{
  "n_layer": 8,
  "d_model": 192,
  "n_head": 4,
  "n_kv_head": 4,
  "head_dim": 64,
  "d_mlp": 576,
  "vocab_size": 2048,
  "activation": "tanh_gelu",
  "norm": "layernorm",
  "norm_place": "pre",
  "norm_eps": 1e-05,
  "positions": "learned",
  "qk_norm": false,
  "attn_scale": 0.125,
  "bias": "all",
  "tie_embeddings": true,
  "parallel_block": true,
  "init": "normal",
  "init_std_qkv": 0.0468,
  "init_std_o": 0.0405,
  "init_std_up": 0.0468,
  "init_std_down": 0.0,
  "optimizer": "soap_variant",
  "lr": 0.00548,
  "beta1": 0.95,
  "beta2": 0.95,
  "weight_decay": 0.079,
  "lr_head": 0.00511,
  "grad_clip": 1.0,
  "warmup_steps": 200,
  "schedule": "wsd",
  "decay_fraction": 1.0,
  "decay_shape": "cos",
  "final_lr_fraction": 0.02,
  "batch_tokens": 32768,
  "seq_len": 256,
  "doc_mask": true,
  "train_tokens": 133300000,
  "steps": 4068,
  "dataset": "wikipedia_en"
}
Each number is 128 + 24 x the weight over its row's rms, rounded and kept within 0 to 255. Layers, rows and columns count from 0. Numbers have three digits each. The size before them is the row's rms in percent of the matrix's.

# layer 3 attention query, 256x192, rms 0.176, rows 153-167, columns 0-95
088:153120121129136116103129143122146123140128150092083159133128108119128136131088128119116094094083131102139142138124091126138108138131116149123130143093119128142094124140141188099107127123107135135097170126148158123072139147170107101105128139162094122112136136123121140092151119119088111118
091:141130143139124156100118052125160098097115164136132138118149166127098104070176119175135142109079116091086167086128095115161102152135199136126136131137135086122166136120131107125157139149140158106125123162097132158129118147098119165154135137148110121131133093157143121126134100144127097127
085:103163132172106133112154113122091167166112145113151155133125108098119171100122112150101101129120153146175166136108139129154140151139125145108085137119105146150155151139137144162121139127119115140095094123118110184094098115063161147129162139148152119120156102135113116156113161120125122172
094:101132117120090154139151118112143138091111157140122121136161120112139159112149115144087131103140118115094139146111133107181082157105104175127112163135143152090163122121141116132118138101123138157122133128146146121107112096174109111138144166105146131184090144151131152131102153121134101145
096:134128093152106129114127148132153143121137085154143087148116129112133065179127125143150183144156121119102128125129120158118149136092141123169168125120145108142148123131107134132128101119135120106111143111096124118163094136101138136097122156152107119088092095135141111141153130152140159115
091:146109125106145095163135122149176109111107104117123128153133110131160125124111118128135147128105110126109153113118118127117088135180110097142108126162166098130146102094106129095144082141113101177090139142080170115157147168113139149151119120104128134138112086093145127175089122109122139150
089:089110148101142145128105100124121146143115148104118122135164080208134176124134121129098122140134095134167080154114138136188111125087180113137134107113128101123114146129131145116162118170129131093117131098178148149161127108126130126140159182125132131119115116087144117084133157122160084138
093:141137119159143125167105114146150080142156141154099128137135122116103112123126148128165164106118102105123103087120118163108127105143110127149137100098126135095124147122168126164123168125096138125133108147147162096150107111160159151125093118106123129109122120146053129150146099084158104087
088:122177131146160138139117136085111138175137119097113086200131071083120099119102130108113127105134175104129099124151099118108190107139150093164062148160135125143121132109147072089134111150127120078142131151114132129111116123138162142125095105123122116146129153159163150151118128128116114072
094:115125135119131108102129154120114120176156117131135084107121210135118107125128131132114081116167112117130103140115115133159136157131095132110119104107113138139131144139144103168146128186168155132092128136156136133133123173155105129158117082125104144086155123145113142132136149120194126108
093:129126119130119191096146125128110148151120111142133163132091115168151169140116144180124120124089171147117122173110096094091129099087103145117100141150114164102158139093125106119142128140111097109130124136160189099166102108151131118091128132115112123109094105118099098157147164119103154105
094:150105137128124148122082135081099122139131124103182110127114132135126139102129140115119083129120120141154141106100139096090120128161140172128136120110151161134161103160079111177124137123106154116167128070089128135092127122126106117121187122081134098134112139162146165151119163101109150151
083:122133156087132121131084117137139106129099151173112123127148098147127146139141142138113105191113142118151097127124124109117147117134111124125134134099134127118110129102124072135106131155089134140112106122108105124157099157139129150160117163133096138166124098109119167128079172139137149135
088:097124124095160135136125096094126131065108165123116159114139113117139116129130102128119118127143147188112110087132115131146090141131127160131126088153117087179177150107131080149130124122159125118161131120125133121166182149127096109148110078154108137110107126094145133149176097094124119141
092:170075138123097136143139161112101124146140155147159143099153128106128112129112158122114127141120132173139116103108129107148154144168114120123138139138165127111180115118136093109139086168107126117107107150098116136117168132120140134132122135122143141124115131108140130125166100097124139126
# layer 3 attention key, 256x192, rms 0.169, rows 153-166, columns 0-95
092:111094194120123146124159125156117139097118122162135159098126183124157116123103086127117113128161102141129164122113109079111118144119182150084131081091129146171121117147113134126108100127161127142113111134118140123152133114151146153144155148135108165092110134111110142142100173135141125141
087:130147120144128119105113103124135118110135124131129175145141122149099124145131129086141131164119125144148056162087169159140156141127128140138113156080143100130142145177123100135109099189139105110142094129111134115113094093139165140155138150156164116166105141103134127111137145139129132138
088:127138130140151118095144127152159122124109106192116111095145112145085145132135118135121130152110120093164108122173075153122151106134109120100154154140145094116076146165115101115139126128080131129125145114099100099108107179138133141143093106151101154108175108085136139113130088161139152118
092:107120102152155133139181098127119088180146146103122088112142120130132097102160098114106125109097108147112127144132155165094129136129085097115105142117148147148194139197172114094129127147119102121124094134117131138113133145132131133130135126134123090095102149121128158116110122129126147105
093:113103137129117123136128130112183112091132137121164119151164161098129184134127131132095105125119135093135096130130126104144133106128147135140118101115156132145127140144144125125115161101150110165135149100129132104160188134128117086155149176100137120107113102146127091078114102121125112119
095:138101131111118119095138188190111116091103115142087125160080151129109130112150109154140148126125085125143119087129171125083135165140111157143129149101133146122150157147121136121113138107139130137139116132141135145152141142106143073136110156147153111157166129158113116108090118094106157115
085:106155141129135105123119132112132147142159138119145164154139165127177151159144088142137109146091182151096146141123106132114106155104152096132144119130109176132157133111162120135132150143147168120120196168136113126091098141090125104117148092153148105139118095137145142142105109145134122138
092:145157118093133113126092111061112123126139163117138143123137158173135125125169154134100134126122149111142104105119145180095149134122126106115124097102162128118154120147101122157091087144127096167082094133114114157142136141130134151119100141119106148109150149171135104162139139089186152169
088:102100112138146156117117124110116155135137084127140072108124141153131138113126125155090104123159120128143141193148159129103178133132114148152109132174138171123107134141136110107139142159137125115143122108112096150162116082097097170153107142128105147096137105158153142144099123112103118116
092:099129155171096115083084166115108100121120146163135154141126113180149107106149157111097119156179122138161123098132119134123149109134139137131138114136154131107137120126161159161122124128124137128121074096121129171144121115105127117106093133086160122099096119165128116123101148171161155078
089:140162136127142159135108162112120167159134128098137100153151122106130120120093129126105129116144133166137132106175137112053164130146142118060155121133104124124123147100110148127101140127164171153105133131133131090122137123154132168122100136124155135086084114097152109135130113128125133109
092:122140136147131131156141155104117134128128095101123072160084108112119146157128140124098111117093139136131131134138145172166095122153122119151115107178144146137139137124113098178132132105155155100148120158137109132151113166141189124167122147131150140119100137142139135124126119175122123113
086:090098128116152138159112125126166101184175061129156125156136124132170143122156103128127121085107118108123084175172142135142110078127160122138147177147164096157130162092125137115121141095128091137112131120151142129105158147061172158124128142095156112134145175115115159155117099153145173138
087:124124097128166194116095092170112073147132171086136095156165110114129148113088141155148140111151152114111141108147134150118144174106122152125151181126144091090149142136115141139111115108151096131138138125097148098166104114092115123112129169150108120173127166119120082108133114160118101094